config.toml
positions = "rope"
init_std_o = 0.0153
init_std_down = 0.0108
schedule = "wsd"
Each number is 128 + 24 x the weight over the matrix's rms, rounded and kept within 0 to 255. Layers, rows and columns count from 0.

# layer 2 MLP up, 256x128, rms 0.114, rows 186-202, columns 64-127
[[ 94  95 124 133 133 131 111 109 129  99  82 117 135 142 166 118 104 128 160 122 142 136 113  81 115 159 122 138 108 112 119 116 153 172  96 154 132 171 116 124 155 140 144 155 126 143 129 162 132 136 161  58 126 106 115 108 144 107 117 120 104 130 130 130]
 [104 130 108 138 165 124 155 125 120 139 108 136 147  73 118 130 142 139 134 107 159 139 116 147 108 124 157  84 140  98 140 161 123  96 148 120 114 165 118 167 149 129 142 144 128  92 133  92  79 145  88 149 161  84 146 155 123 120 133 117 135 122 105 155]
 [111 141  90 132  85  92 169  73  99 155 102 174 138 102 162 171  98 103 120 147 145 135 164 147 112 131 152 138 163  97 105 127 155 155 120 102 151 123 179 175 130 164 173 128 144  72 125 112 101 104 165 140 151 153 122 127 128 160 149  95 117  92 127 122]
 [134 168  84 115 146 119 113 155 150 141 123 147 119 111 117 140 106 142 143 166 148 118 102 129 109 112  96  81 127 135 115 138 102 121  98 121 135 133 114 172 170  77 149 164 112 124 166 145 108 144 137 162 157 125 102 118 125 137 120 120 107 141 118 141]
 [188 150 145 123 145 144 162 164 105 111  85 126 136  93 115 127 126 149 134 105 131 123 127 109 179 131 144 117 171 129 129 113 110 149 137 121 119 137 126 127  98 141 107 128 103 136 113 191 173 138 117 125 113 127 117 160 112 146 101 147  97 156  94 135]
 [125 159 159 122 130 148 106 102 124 160 123  71 111 126 162 118 112 127 127 107  95  81 146 144 164 122 145 118 106 129 121 125 171 159 147 115  82 134  96  99 172 130 163 142 170 141 161 124 123 127 116 128 116 142 109 119 168 166 157 145 126  93  94  82]
 [117 132 166 101 134  63 131 128 123 132 140 131 102 163 121 137 156 128 165 111 139 138 140 108 165 116 136 125 123 187 107 136 130 134 106 129 122 122 116 103 110 168 150 154 171 126  94 146 124 102 120  98 118 113  96 130 113 141 166 133 172 154 125 143]
 [146 102 137 140 133 169 148 117 122 129 116 125 117 120 139 120 128 109 135  99 108 122 133 128  73 114 123 104 157 143 101 145 144  83 115 104 131 107 171 161 123 141 129 132  98 103 152 132 158 152 124  92 132 106 144 153 136  88 155 111 158 118 132 144]
 [152 103 162 120 110 147 165 132 148 122 122 128 156 123 137  92 141 127 131  84 132 137 165 146  71 137 128 125 148 129 139 137  48 141 129 157 172 138 135  75 101 145 107 152  97 123 117 152 128 129 113 140 102  78  98 152 110 130  98  86 114 136 165 165]
 [111 158 104 137 160 117 104 106 179 165 159 155 125 181 137 126  87 102  75 110 168 118 156 111 118 158 132  46 104 122 130 161 142 126 119 148 143 126 105 126 140  92 111 146 112 127 123 121 175 137 137 114 106 118 127 115 104 150 125 141  98 206 144 137]
 [110 111 109 166 112 160 105 136 114 161 144 159 146  90 121 118 124 164 119 114 157 153 105 155  90  46  97 128 150 124 131 114 123 105 153 155 166 128 168 117 125 121 161 127 120 124 133 161 154 104  88 144 145 126 127 117 139 152  87 109 170 104 110 153]
 [105 123 125  92 118 130 147 127 127 120 135 142 133 142  60 127 188 136 130 138 111 114 101 107 157 112 119 128 162 132 129 107 142 132 136 101 141 121 138 146  92  91 154 137 114 127 140 135 141 118 113  94 179 112 153 141 126 139 115 136 144 151 133 117]
 [151 148 117  80 132 118  96 121 128 123 147 120 176 124 118 138 114 124 129 134 149 109 101 138 115  90 143 120 137  98 132  77  98 109 134 151 128 134 161 110 140 117 113 105  95 132 127 132 114 138 146 124 135  83 179 121 166 107 109 164 123 110  96 124]
 [125 157 130 147 124 152 117 128 112  91 168  61 155  96 151  69 147 105 174 127 198 150 149 112 137 127 127 119 127 110 122 193 117 121 155 128 102  86 126 149  97 122 159 136 104 121 125 130 135 119 100  84 120 112  99 165 124 131 147 155 167 127 144 149]
 [149 122 149  96 172 144 148 107  96 114 146 127 126 128 117 129 144 139 156 131 119 123 136 126 148  91 110 143 145 136 173 103 119 126 130 115 116 109 110 152 156 124 137 188  62  93 105 126 114 113 126 141 107 144 107 127 124 138 140 137 127 148 137 118]
 [120 143 110 137 182 130 196 118 129 129  98 156 144 123 124 142 134 116 117 144 120 116 115 153 138 115 115 132  94 112 126 169 162 131 121 108 119 177 160 115 121 108 130 136 122 126  98  90 112 112 140 155 124 130 131 107 151 133  95 165 106 163 146 113]
 [128 124 134  81 142 108  96 136 121 144 105 105 152 103 122 157 139  91 134 152 106 142 110 125 123 179 148 149 119 155 112 164 129 129  87 150 105 117 105 131 121 157 139 122 111  90 120 108  89 177 120  99 120 151 110 119 134  88 110 123 103 167 164 126]]
# layer 2 MLP down (transposed), 256x128, rms 0.171, rows 186-201, columns 64-127
[[202 126 128 157 124 126 122 108  91 101 138 170 133 110 167 153 120 121 136 148 125 128 109 135 132 122 126 138 127 111 159 173 135 129  95 131 137 100 111 103 130 107 152  81 112 138  92 131 104 186 136 140 135 118 161 127 157 124 121 146 108 147 172 158]
 [160 141 147 107 128 132 121 128 117 107 107 128  98 118 138  91  92 137  81 143 116 112 123  93 125 142 160 139  65 139 131 161 169 107  99 122 129 136 114 136  89 136 143 115  96 130 126 140 119 115  75 157 127 139 142 140  79 134 104 149  56 125 121 154]
 [130 131 149 101 152 110 132 142 116 175 138 146 118 118 161 130 121 106 109 112 110 149 126 119 130 161 116 127  70 121 145 161 160 136 183 101 143 120 116 161 169 148 119 142 140 109 177  89 112  65 149 119  83 130 164 141  92 124 139 144 116  80 134 110]
 [156 160 122 167 134 114 126 116  93 140 133 125 148 112 148 115 129 114 122 113 113 127 166 138 105 134  99 118 130 145 174 121 145 140 102 127 120 136 102 149 172 142 135 141 136 164 147 117 179 134 137 165 140 140 130  78 148  70 138 135 111 127 118 112]
 [133 157 147 120 120 122 101 113  73 121 130  97 121 134 103 150 118 120 128  86 136 130  97 146 169 154 126 138 181 122 125 103 122 131  86 141 113 152 135 141 121 151 127 117 165 138 119 147 145 121 121 146 156 150 131 110 116 112 130 129 117  82  98 127]
 [ 81 113 131 148 138 138 122 104 125  84 121 133 125 157 107 138 156 140  95  89 156 104 130 137 123 133 155 153 128 105 109 142 126 131 112 153 124  91 144 132 130 110 115 130  99 136 153 116 109 115 121  94 123 119 151 112 144  94 146 142 150 133 151 115]
 [136 145 140 100 142 108 113  68 140  75 114 188 113  51 119 119  96 141 115 127 135 115  84  99 128 137 148 136 149 117 131 115 115 180 149 131 134 127 111 101  93  98 138 110 133  99 158 151 161 140 124  98 105 132  47 141 134 137 118 130 126 137 113 133]
 [131 118 126 101  85 109 180 111 179 142 115 169 155  92 118 141 142 162 163 118 125 104 116 116 178 138 136 128 144 120 112 152 192 152 106 153 126 126 128 149 118  87  88 103 125 122 134  88 116 150 137 128 150 128 150 150 130 122 117 122 120 133 162 166]
 [138 124 155 104  98 129 103  74 129 143 120 115 145 129 164 133 103 144 137 123 115 109 139 110 147 123 153 112 115 179  69 125 102 138 113 128 126 141 133 118 115 109 128 107 143 121 146 130 173  80 109 120 128 113 125 118 163  91 116  88 134 114 146 143]
 [113 141 142 188 159  96 124 122 132 132 152 119 124 132 159 141 152 109 130 188 197 134  97 124  81  89 113 111 174  91  94 143 124 114 125  71 125 101 108 109 117 106 102 146 105 165 107  99  92  94 127 110 153 120 143 131  93 166  99 102 130 144 155 171]
 [129 121 104 148  92 104 144 121 112 147 165 124 148 141 146 135 136 113 121 137 128 130  81  81 119 147 110 120 130 120 131 132 131 161 119 137 148 141 136 121  79 139 114 173  91 140  59 175  92 128 132 137 160 139 103  92 124 170 147 101 159 102 121 111]
 [153 140 122 119 151 149 141 127 106 130 164 132 118 146 123 167 101 105 146 104 137  47 178 162 159  89 158  89  84 145 138 118 120 101 156 152 170 205 143 106 135 134 152  94 153  88 119 127 116 122 167 139 128 114  99 114 116  98 155 122  98  86 102  70]
 [104 142 157 141 129 152 122 113 185 126 136 101 150 156 126 119 144 102 156 113 142 142 149 106 130 112 156 142 139 123 122  89 145 143  98 107 124 163  87 103 121 113 123 120 173 140  99 162 126 128 125 157 128  94 170 118 121 136 122 130 104  59 125 114]
 [ 84 117 130  93 112 110 144  98 121 115 115  84 123 112 140  83 102 113  99 163 103  96 129 154 156 113 144 116 105 133 166  95 105 155 124 144 114 158  71 148 126 128 110 107 149 133 132 177 151 138 104 122 181 141 162 125 153 105 130 101 121 169 113 123]
 [121 141 135  50 149 124 128  78 108 152 105 176 140 152 108 117 118 142 152 145 133  92 136 102  98 105 132 110  92 139  92 145 149 126 148  96  93 135 127 136 162 104 169 157  72 120  99 138 122 115  76 127 147 119 151 138 172 120 110 185 144 130 137 117]
 [112 114 151 107 127 105 133 152 148 158 126 135 147 147  97 104 131 157 103 133 136 129 181 129 115  91 112 141 100 139  89 149 141 116 123 107 132 133 132 111 144 118  86 130 108 142  77  58 121 131 145 125 133 141 149 134 132 114 123 139 163 128 151 141]]
# layer 2 MLP gate, 256x128, rms 0.115, rows 187-202, columns 64-127
[[125  97 156 121 158 122 116 132  64 130 122  74 159 108  95 123  95 120 190 142 106 141 106 107  98  72 161 158 108 140 122 152 129 119 144 150 135 133 160 145 106 165 130 119 110 124 147 116 102 162 142 132 141 146 158 136  99 103 137 131 159 161 119 102]
 [180 148 174 141 135  88 119 110  73 126 126 127 101 118 160 178 118 108 137 128 107 151 159  89 117 123 133 170 143 109 109 126 162 191 124 177 120 112 116 129 131 128 114 142 135 110 131 117 140 137 119  77 104 144 142  76 105 100 134  91  90 177 147 129]
 [146 166 175 107 101 118 153 139 119 116  91 112 112 129 155 132 157 105 211 148 135 139  99 118 106 140 120 121 102 112 116 147 112  85 132 111 117 134 114 162 145 116 127 167 110 152 152  94 101 153 108 156 163 143 147 110 138 121 132 166 111 157 116 116]
 [118 149 141 120 139 123 175 106 114 115 137 125  84 127 115 141 101 166 118  71 110 102 130 108 125 135 185 126 172 125 131 118 105 146 131 142 139 120 164 120 124 107 131 122  86 127 105 136 125 149 121  85 105 143 110 124 138 156 115 101 100 124  94 126]
 [111 108  84 116 154 109 161 112 126 135 122 174 113  87  85 124  91 131 147 134 134 127 113  95 150 148 104 139 152 110 158 108 128 130 119 191 194 142 125 175 108 107 131 110 124 113 113 194 204 121 173 148  87 109 169 137 108 132 106 141 113 147 110 150]
 [161 141 141 100 159  88 122 129 116 142 157 117 123 116 130  81 136 137 123  76 151 120 189 120 142 107 111 122 124 147 110 162 108 147  95  72 138 129 127 119  99 159 113 146 124 129  97 127 113 130 112 101 105 127 107 134 125 161 155 122 171 145 125 141]
 [128 110 142 133  79 169 117 140 129 190 137 147 120 141 144 126 148  97 117 106 148 131 187 107 152 165 159 101 155 135 172 139 118 127 147 133 182 176 104 149 175 153 100 148 113 107 119 101 142 117 121 145  89 122 145 153 117 144 107 152 156 123 110 113]
 [150  89 106 140 135 115 138 140 106 151 122 149 156 133 134 159 153 113 149 120 122  94 105 154 125 145 139  71 126 157 131 114 104  87 128  93  89 167 116 126 145 143 170  94 114 133  98 112 121 112 168 144  95 140 181 106 133 130 150  93 172 100 164 111]
 [141 161 174 114 148 154 132 118 122 115 145 128 109  89 164 130 189 148 112 136 180 131 130 154 174  97 178 111 120  67 114 129 136 145 165 125 158 114  96 143 100 102 131 135 111 123 164 119 161 126 142 129 101 130 125 132 113 132 127 133 168 107 150 157]
 [166 139 152 101 126 108 153 139 161 123 143 106 107 153 115 113 150 135 103 110  97 129 152 119 151 177 139 147 135 133  80 138 140 154 101  88 120 149  85 132 169 132  85 150 151 118 120  82 120 137 141 152 113 147  85 132 114 130 139 181 104 141 136 151]
 [147 164 132 156 108 108 122 114 136 116 127 117 122 100 129 106  97 101 143 122 123 161 165  90  92 174 158  98 138  85 112 133 137 121 120 135 139 183 166 105 144 101 120 134 144 129 135 133 120 114 119 125  85 119  84 136 153 136 128 167 147  95 131 144]
 [117 134 127 116 132 112 162 122  84  86 158 173 116 142 124 151 140 112 119 150 117 141 127 132 136 161 104  84 113 135  94 162 112 130 124 140 150 135 112 156  97 136 151 123 139 105 130 104 134 143 156 148 149 155 111 113 100 144 141  83 111 125 150 140]
 [129 155 137 147 148 133 109 122 174 198 135 159 117 110 126 169 116 138  69 120 151 142  98 125 147 129 114 169 124 137 140  74 155 153 150 146 164 167 102 113 195  98 119 151 144 202  87 154 142 121 165 119 133 112 145 104 119 155 144 167 141  95 141 161]
 [108 107 155 111 159 111 150 156 129 129 141 108 138 106 151 125 136 139 119 146 107  76 103 122 115  89 110 117 149 137 141 160 137 136 138 100 121 109 122 132 127  83 105 144  96 122 128 105  96 110 103 121  99 127 115 168  97 149 139 131 129 176 142  90]
 [145 117 154 117 105 130  57 148 105 141 158 118 138 128 129 134 129 145 143 101 127 120 151 104 128 127 144 113 161 144 143  90 117 137 140 143 142  84 111 131 129 148 128 130 156 116 145 143 135 159 121 112 122 125 134 146  82 130 163  92 136 124 108 157]
 [122 138 149  96 159 133 117 103 135 158 109 145 140 111 111 175 122  92 112 161 118 132 116 129 129 154 161 132 107 116 138 130 124  96 109 137 138 122 111 131 117 119 169 147 120 146 130 104  94 142  89 105  90 164 102 114 105  95 116 108  98 146 148 118]]